config.toml
n_layer = 12
vocab_size = 539
rope_fraction = 1.0
attn_scale = 0.177
init = "normal"
init_std_qkv = 0.101
init_std_down = 0.0
lr_mult_qkv = 0.4
beta2 = 0.98
warmup_steps = 200
schedule = "wsd"
decay_fraction = 1.0
decay_shape = "linear"
z_loss = 1e-05
train_tokens = 139600000
Each number is 128 + 32 x the weight over its row's rms, rounded and kept within 0 to 255. Layers, rows and columns count from 0. Numbers have three digits each. The size before them is the row's rms in percent of the matrix's.

# up: layer 3 MLP up, 512x128, rms 0.251, rows 454-511, columns 0-31
# down: layer 3 MLP down (transposed), 512x128, rms 0.211, rows 454-511, columns 0-31
# gate: layer 3 MLP gate, 512x128, rms 0.256, rows 455-511, columns 0-31
up454 099:158169123113191147069088145081082192112183115150119156137135090149161156099084141074152056115070
down454 102:124089139106128134093144133101178133132113196112171126165162163135124136135151125152155134106122
gate455 095:110111132105117083094069133125105148087146142170151153094129147191095145113138130091123086118093
up455 095:083104133189094111110184176136151142104113112156085148146168135162140168096139129160105171170094
down455 094:099110117081119124160131058170125135119102118104136136147164102146150169096169190088115093170120
gate456 105:114139141157103129127138145129136100137138126182135083133138143106133136125171111130071093166095
up456 102:135108097138162145074127164080138136148161195104100062128118151100111132126140118145167142127155
down456 100:138137180124161187130106069117155105113177141156134096105107126124130156097132089136097141116128
gate457 108:121137198111092099074152136136152155168085169128124110143137135135118086146175114095080066123138
up457 109:165155159102086080131159128155111148169059143096105120132125101160075093136206101151118077123068
down457 104:134048156131096112101111161151121148123120050089161102164142129117135151143127117172137174099164
gate458 117:072151193144159122121154123114152135099132173127107117067123123099112116094139150125108154125181
up458 127:111119194165139138121111157158097152096141222118098151078141093115113119126168129138084114105179
down458 106:160083154134174112124133096122112095071103084125129136064128172122153136130125049140105167119162
gate459 097:132209118096140120131113117127028104156172132114112120145152188122112091132083171091170139092116
up459 095:087098173096103071121136128087196140115105143197132137126141089150117148132165135175107144164125
down459 100:101042092148166126135119114169112118145085143080051119133172188181161166136145133158170143153126
gate460 090:198127095174151150122126111107106133061067094124146175205158136123129074108103141152192095164125
up460 096:068152134089123122137153122133119122175172131120123051064121107115156163124151096092118158131131
down460 099:178156092120146115090191138175113146151172151181120114111094098136120083092145107099158103094159
gate461 113:117139128162117186130089177128118116141129139169153059172081135109105139164156132149096146145129
up461 094:074145141169077150175129119120110135120122088076139149101139099144164103100100171160136085132077
down461 101:159185092166129080130111204154116138171082121138161109125078148146148121114125131103147073130109
gate462 091:039070152165108170105101123083112219131148125127159150142097131160115110115143111092172129109145
up462 093:098155146151035113126113122122203143112102105113125127157118160125115152214130157125075151095137
down462 099:120107124162126086120116129173167081080178101136130131118083182158142103152088131138135118115193
gate463 087:118145181167091126137124139146104100162095156121126153167120130173108170160179083093146140139117
up463 083:131103092118167190132138181130102095123112102109139091052100126121133199142147157125145073149196
down463 092:145128084125141144115141147063131068088166143167080120118116109111140086173135110136126127181098
gate464 094:069093144164126091115085104103096159126173096123152090142130152064173156120122122136162152139158
up464 097:099101131176160118210111106111139126094077110116161086110161169107123140155160131116121156124135
down464 102:180178143090101090143083110086204108069144105126117119160063119152142122067135126146166163146111
gate465 118:154155158104121127106089117130115078154123119073136161115078151129158115107117139049151108083147
up465 111:123070120206090085137133159144168116103120135155136164104146138156191134100136067164115160115124
down465 106:086075080200071136119148122128150088165127074134122139118191158110122134146130101159087120107097
gate466 098:122085170133055114153150096148126155150074164156153205158117114176114151133101116108130097122137
up466 099:112149127112202101097090135098170098088148187158131129071090159126127159100082146110140065139124
down466 107:117095092133127100139145132139107135127184168134101181124105184131072127139116133129080159140156
gate467 099:120150143146122124160143101183128189164139071163084105098162106059185194104144142105127148128136
up467 104:136165176141098151105114120093205049162141168113078086135087151084050150103085105140178076151155
down467 101:128083168098153068153100146193077180153129099099132154056145110185132144190182159104121125119136
gate468 094:147157104164136175091117175158155111156119074144120164125065120145168095100153075126186106148141
up468 095:137130058126122178227156132077138126140179122171135159095155144101160142176164109098173161126105
down468 093:121115133095186100103102130166112049116128063061073086156125114126104126122177099117177126066145
gate469 100:155179139154135164131141144165088111176161145108155166101107183144182168107089138123154070110057
up469 098:162121131183077147142116088212166152130148091134112151109119143095131106135104153098118118107084
down469 103:022120113136108175053171133136148110114104118143192072110105148113077150111147106132087127155193
gate470 093:174108150084139095214157093102135130113116124157123138069113118160147098119190128119124083118136
up470 095:091113082141165119090103139127088152131144123174132128209096139071134141146130113124113139173133
down470 100:168108159088097148109093149095201112101096147059072103091155130129092154192145127124126084117161
gate471 102:103147174110191159111108072109128151112172133128112085070081123152092196102137138138159139114162
up471 110:162123161118131136102133109121139153091171175133110085101107152116133164076115130092143153113113
down471 108:096146162159177175102159096122141124109074126145094090153107151183138152126138106098125093117128
gate472 091:196134055163167116083154137178134140107168101153127122162110096205082156146174121140061114157124
up472 080:090092159059093125195113127090128163127102198108133128075146126124155118130091121114184169087139
down472 082:139118112101129093129156099155080130106153183139108126088089120178117111125117076133110112096118
gate473 098:107160131111101094115165154151065128128126111088101177099146122123167124111126195096122161103095
up473 103:100142117086111086075123171119109147157099148177084162099113112077133181169158179110073148091103
down473 105:129109172129151125113081117146156139101082148181205199087112132164154093148149135123141162099132
gate474 095:129100140128137154145139138111159088126183132080156128186084155178122134088144121112118133175095
up474 094:120150101146157145111169081156093088114092133130148155181107111038140086135096127111149139134139
down474 099:176130186093136172097188109113151134128197152162136163128109136120095090108106192127102122073142
gate475 106:167120108143142099136110116126098109123107069118089109131185148086097143170116160169115124154085
up475 106:134140171140134215115131104142189127087165157141098205127067112146138113133145076117161103130165
down475 111:179115154139102186108094098149175218140193150163149087077127112172106168104134045110125129126161
gate476 104:158087073094138114124140111098124075181116158074170150149104216127116128085126178134123101102159
up476 110:117123123121094073114117104146130149116158180102192092090128156123091156078107163125148110084139
down476 100:137110120141094133116148104140133139121168105115182139102104156119112192119105217080125100112128
gate477 098:138069177134136092148100103112095123115146163135122097046072117067140117142189130085210101094137
up477 098:147183125132116088097134159107141079152138119130105189199198116168099137108122163156158150179115
down477 093:117083104131226117151096129135136126131150164101087095131134181103131117108152138140114129155133
gate478 106:139082045192165121145098140124130133152091160128079083136110205149126099083172188106113146117207
up478 103:132154159062078135106144101150101100108162114127198128201129102114157152148100076145098096140070
down478 101:094162108085170120187170100100134191138213107125142035135094210162111135179139173094145142152131
gate479 100:102118159218124115168072094134114164125157106122207113090110108149158150136136155138113157104162
up479 098:129142150117128113134113085069189141131082149138133086109163145128196166135118152198113168071106
down479 098:124151199143091105131053091112177132138119133168161149091143089108189134097114062158179181116114
gate480 088:155108131129090131177167151095117154103163128142160132092126072065103166192149113155082159149161
up480 089:149143079116128101167163154058128119114107119095130123121145133059129113087107115202127139138124
down480 096:108143133116142112128079151119155133150061135096139084103162166159128097082109133135174152124112
gate481 085:138121108174155115127107140125045109135115131160127095150209088114099133147103205165108146121101
up481 091:148150139132181090092099134108149200177163119147113098152140159122065096090124115123141135130071
down481 095:139163122122158149078099111147105176149148058142119098158124080128139142101133145068121075161169
gate482 090:111111100190181127167160165097089131134096137090135118136063111115072117119049186138188159100110
up482 086:140114118200153106161144174091079141123100111122144120135091149122098113116078199112170130087090
down482 090:176147109121097129103138092095169188133061113160148105105160131126170152110156076132086089147088
gate483 093:116148113162133110129162100099111160112088118166083132154091146120156118094107100121080164131113
up483 087:080088156134142126134086181137098189088110088141163140098153102091170102097091106079121137149158
down483 096:063108159177109100120129141151099185102080067152085130054131198099103137140142192150083169136101
gate484 086:143123126144105119165143095100076101136115086202166125204127146170113145147188157102144158118093
up484 084:164137124127142144081119135129161106150111139095118141071148082076179075084068156170112081164160
down484 088:088107115121097116140204124133132102159171166145083064140110128109082125102094168119157095129100
gate485 107:149124122095142145158102152182093118123113120114104077116151090113196088100123148114189110130152
up485 097:100149136103094102137127151151135120140188151118122179091194130065150084132114166152114145139136
down485 093:125142145083128079150066143135103154137151132184117066146178100131127101096142152159130137121108
gate486 082:082120066123184084140134109114073178168112126167121167126173094094124187125141116109107134195137
up486 079:140172135083133075161088118108204128108154185113112138141144140148169203093108125107142148106169
down486 088:122146162106130174135090056074110123090141111139122073186086167146107137136138172103158142127181
gate487 093:154146101109210122192136144114159129071145148140071161071164118155149109135106146119163107140171
up487 087:165128173119139131131135133092176107063157137106116199111149119195062119081120132154012142072137
down487 096:109122087139151115107132146116188064064159107166157127125139082067108177122098108133063116129133
gate488 096:059048123180167125107116112057059075169141129124127161135116141105098103191170211133094109054126
up488 103:098078122136140163095068068170146118155102139093128159169126119082112132133076153117125170128166
down488 102:148136083127086139160152123169184132088148133114099114077126181148159151090130150164159151102122
gate489 101:151145061118056119119119083132158147177143174075114149089135133170052131094133170096148150091091
up489 098:083119148116098186122129066091120087211099113103098122119129136140095160106132181074133089091142
down489 102:089152117132071154167123144109133088146112163148113114106139111125071158115069082159106154105109
gate490 094:178170123092164134109150059142130107135123133173116125124121106093149122162158148106133143152160
up490 094:105191078110168107136190165081143118158134175148136146131136114160168135163126135167135152198104
down490 099:126162107057093196160064207103157157135136146116119103171188077129110097178163117148110096125082
gate491 114:134102188119127109147109074113124097178142149152134087104134151119189141080119158103124184096095
up491 110:144141113156007091118115197116179077131193120113123136117070205102131111130207110112126088104148
down491 099:151082065134161155127180081125165133077131168098182103153194045140103117129138146143133139151098
gate492 096:146090134171117126084071169090187140110190121106185147152132166134138151122096171122165142169083
up492 100:095178133093054141200133103178105124138047177118082072122132109101102129131163095149117128119174
down492 098:134095161094147071159169092165122140162132154123103160112137092129174087112172071163056113187125
gate493 111:106146085120131107160151147097124163093174102116173145127108084136115084102162172039102049117143
up493 111:126107173131096170171107101118147092146105175105112207113158180154120090165082137152180144108139
down493 106:240131131128130114141126104107163139126163162150134175095103120143102109152149104092119144147122
gate494 107:157105141125120105104103088187087217074149145128125162167159120140108084189149114205140123125154
up494 107:135081126140125095152130114133135135070162146106150161177151164190116129172192109140148100148179
down494 097:168165145117059158141130182145127088149140120170051162121149139145133128127152181170161121084115
gate495 086:083124115047088162109210126121117153085080165117085153134108092158086029155120138137104124085103
up495 085:049139139155121087146139133143106093077124144075073143130118103142092043159103107096075123157106
down495 091:102104160126148134118148174164174092148085139128144076111133081065173112039125138150138096078088
gate496 115:115152202145092113120106087176140147179097208064107133094107152114124121123146143155149098132155
up496 122:096144216132143155046106126167119152202129178041123152083140156101087138098139131141112105143144
down496 105:137120126164166096073110154126149138177082149087147116095121129113197101043145129108121130073131
gate497 111:112177135117134106138165139101143077096119099164191156158144189142134140098167166169092064095133
up497 110:157147141071125161146100127169126194129171096148134186150159068119135202126110136136053207121113
down497 109:084132045125119174103147095150141197103125075134180092157121131103154144133074121123101159086108
gate498 087:115150136133121202109131092093118138128046176106141133132109129036087122161155128112144173088136
up498 085:172168101131155053129129102131119107157143173149136128117146153116132107077125178149070108169092
down498 092:132123170108132118167108046134109209094072136099166128134118140144110107093079144129144130157173
gate499 093:137160113145116065202130089145116148143069174104137120089107099154122094082151155084126113146176
up499 096:117132135136123135088143147065153101085197046188124121128199093110149150168115135162142206174110
down499 101:157143114145157137126163067059071151164155105100133106127142094088204140118114182144129211110108
gate500 080:162114111092121099103134106131144119131168115148148161142132113122091182144165161088048095112177
up500 073:159143126116149109138115101128170136154197108126128104134137141117104171152155173096067094122236
down500 085:116147104178120116062092094121207135117152114112129156100104132107145113179157147141151156172149
gate501 094:149135113155182130151133088117101088121160123201137112133085097075065131100149193069131164122145
up501 090:118112143115137117097133090162142116138100159134167156119131116096119100092146076172159130133120
down501 092:179176133090140173155119215094094112140155106115104140131102077178139155053092135124089075154141
gate502 095:126113097159156084101123144123138146118110099115150146207229123141127117178121135146132148117101
up502 095:160117157154102114071137082168144069062099169107133080127129066098125187187092128072128130054150
down502 098:107127150062146092108142140099168112098078126171113097142130134144133064123137161137144108175141
gate503 091:059145147115118084106127125119131156144130163070133087112136148127086140085079105203093115165145
up503 090:100148118116157149161138107114138087106130145157111120125155107089209127106117146183118152174115
down503 097:130095067092143175110083203149141092160109084140137139053128188097090117163150152104115172141139
gate504 094:090167134163157123115114167083048095122134119158167126114153120102134133104129204123142099145094
up504 092:215153134167115116171114099171184132117100103131098097103156161193098211123135053144127134152181
down504 098:187126179164117115175107127134149109122094139104115134173156072105130128084075077142146084189119
gate505 103:071099131110134118105118168161133160172142085078088155098125133146105096181123148140150170109163
up505 100:135130121109082143145159101144135179103116154143132154139117149187130161103181112126099059058201
down505 104:108077115132073097100103107043146153098116098170126165125160178163153153123175124099131112166097
gate506 107:169106125150089063130141118095098137078161152085126159117159144121136112143113126156064138100126
up506 109:140144153112130161108198116106108158063070159163161161163112132122118126122199115119126078173137
down506 111:132175166123160133113122161071102115093108127137135147135152074117143122170122064137133064163135
gate507 102:086128132146117074141123118145127144118090212154172180165118090134120130061119156088140114076081
up507 101:146112132075146117080104187160145090169166126119172137150129125197117114115153139142095091105102
down507 105:073147136099138133145166108103102054159115131099107158103153118150114082160128096207089075117104
gate508 114:060137130098166164132131085163113132170068144105174154136139124152147096127189076092131078115137
up508 108:151139144080204113135143118122158105184109085057195149147093122164116171118104093146156118120143
down508 105:098124190111092166116143097124111146181098125154138100147100133143192138088153118152086129120124
gate509 089:122149119173140168154142099120094147165135132203099129129106102083150149095125145130187157153129
up509 095:159150139136142139145075067145118071125057108091105047161108162088188193129135174110193140100143
down509 101:101134125138123145160112176077180151125070169147152156105147137073098082117144173176152180108159
gate510 088:123108160095158179149094138072093142140147149117139167076105081119137119115120108101128093094120
up510 097:088145114131102149122137108191143103087126084160114132124144126082135152099121150151100141161110
down510 094:183114166147102052111144102086154191169150114119112078134125127115107133102115114111102106139134
gate511 098:124154146097161168130117084132160139132126099133088111077123126133207085152165146128141113142127
up511 094:146108130155085128179109145131108144117111185167147150099168114078072159071123132136121146165084
down511 094:145125160162125138149165157134113118143153169137167131088150157180144125143153126117201091172090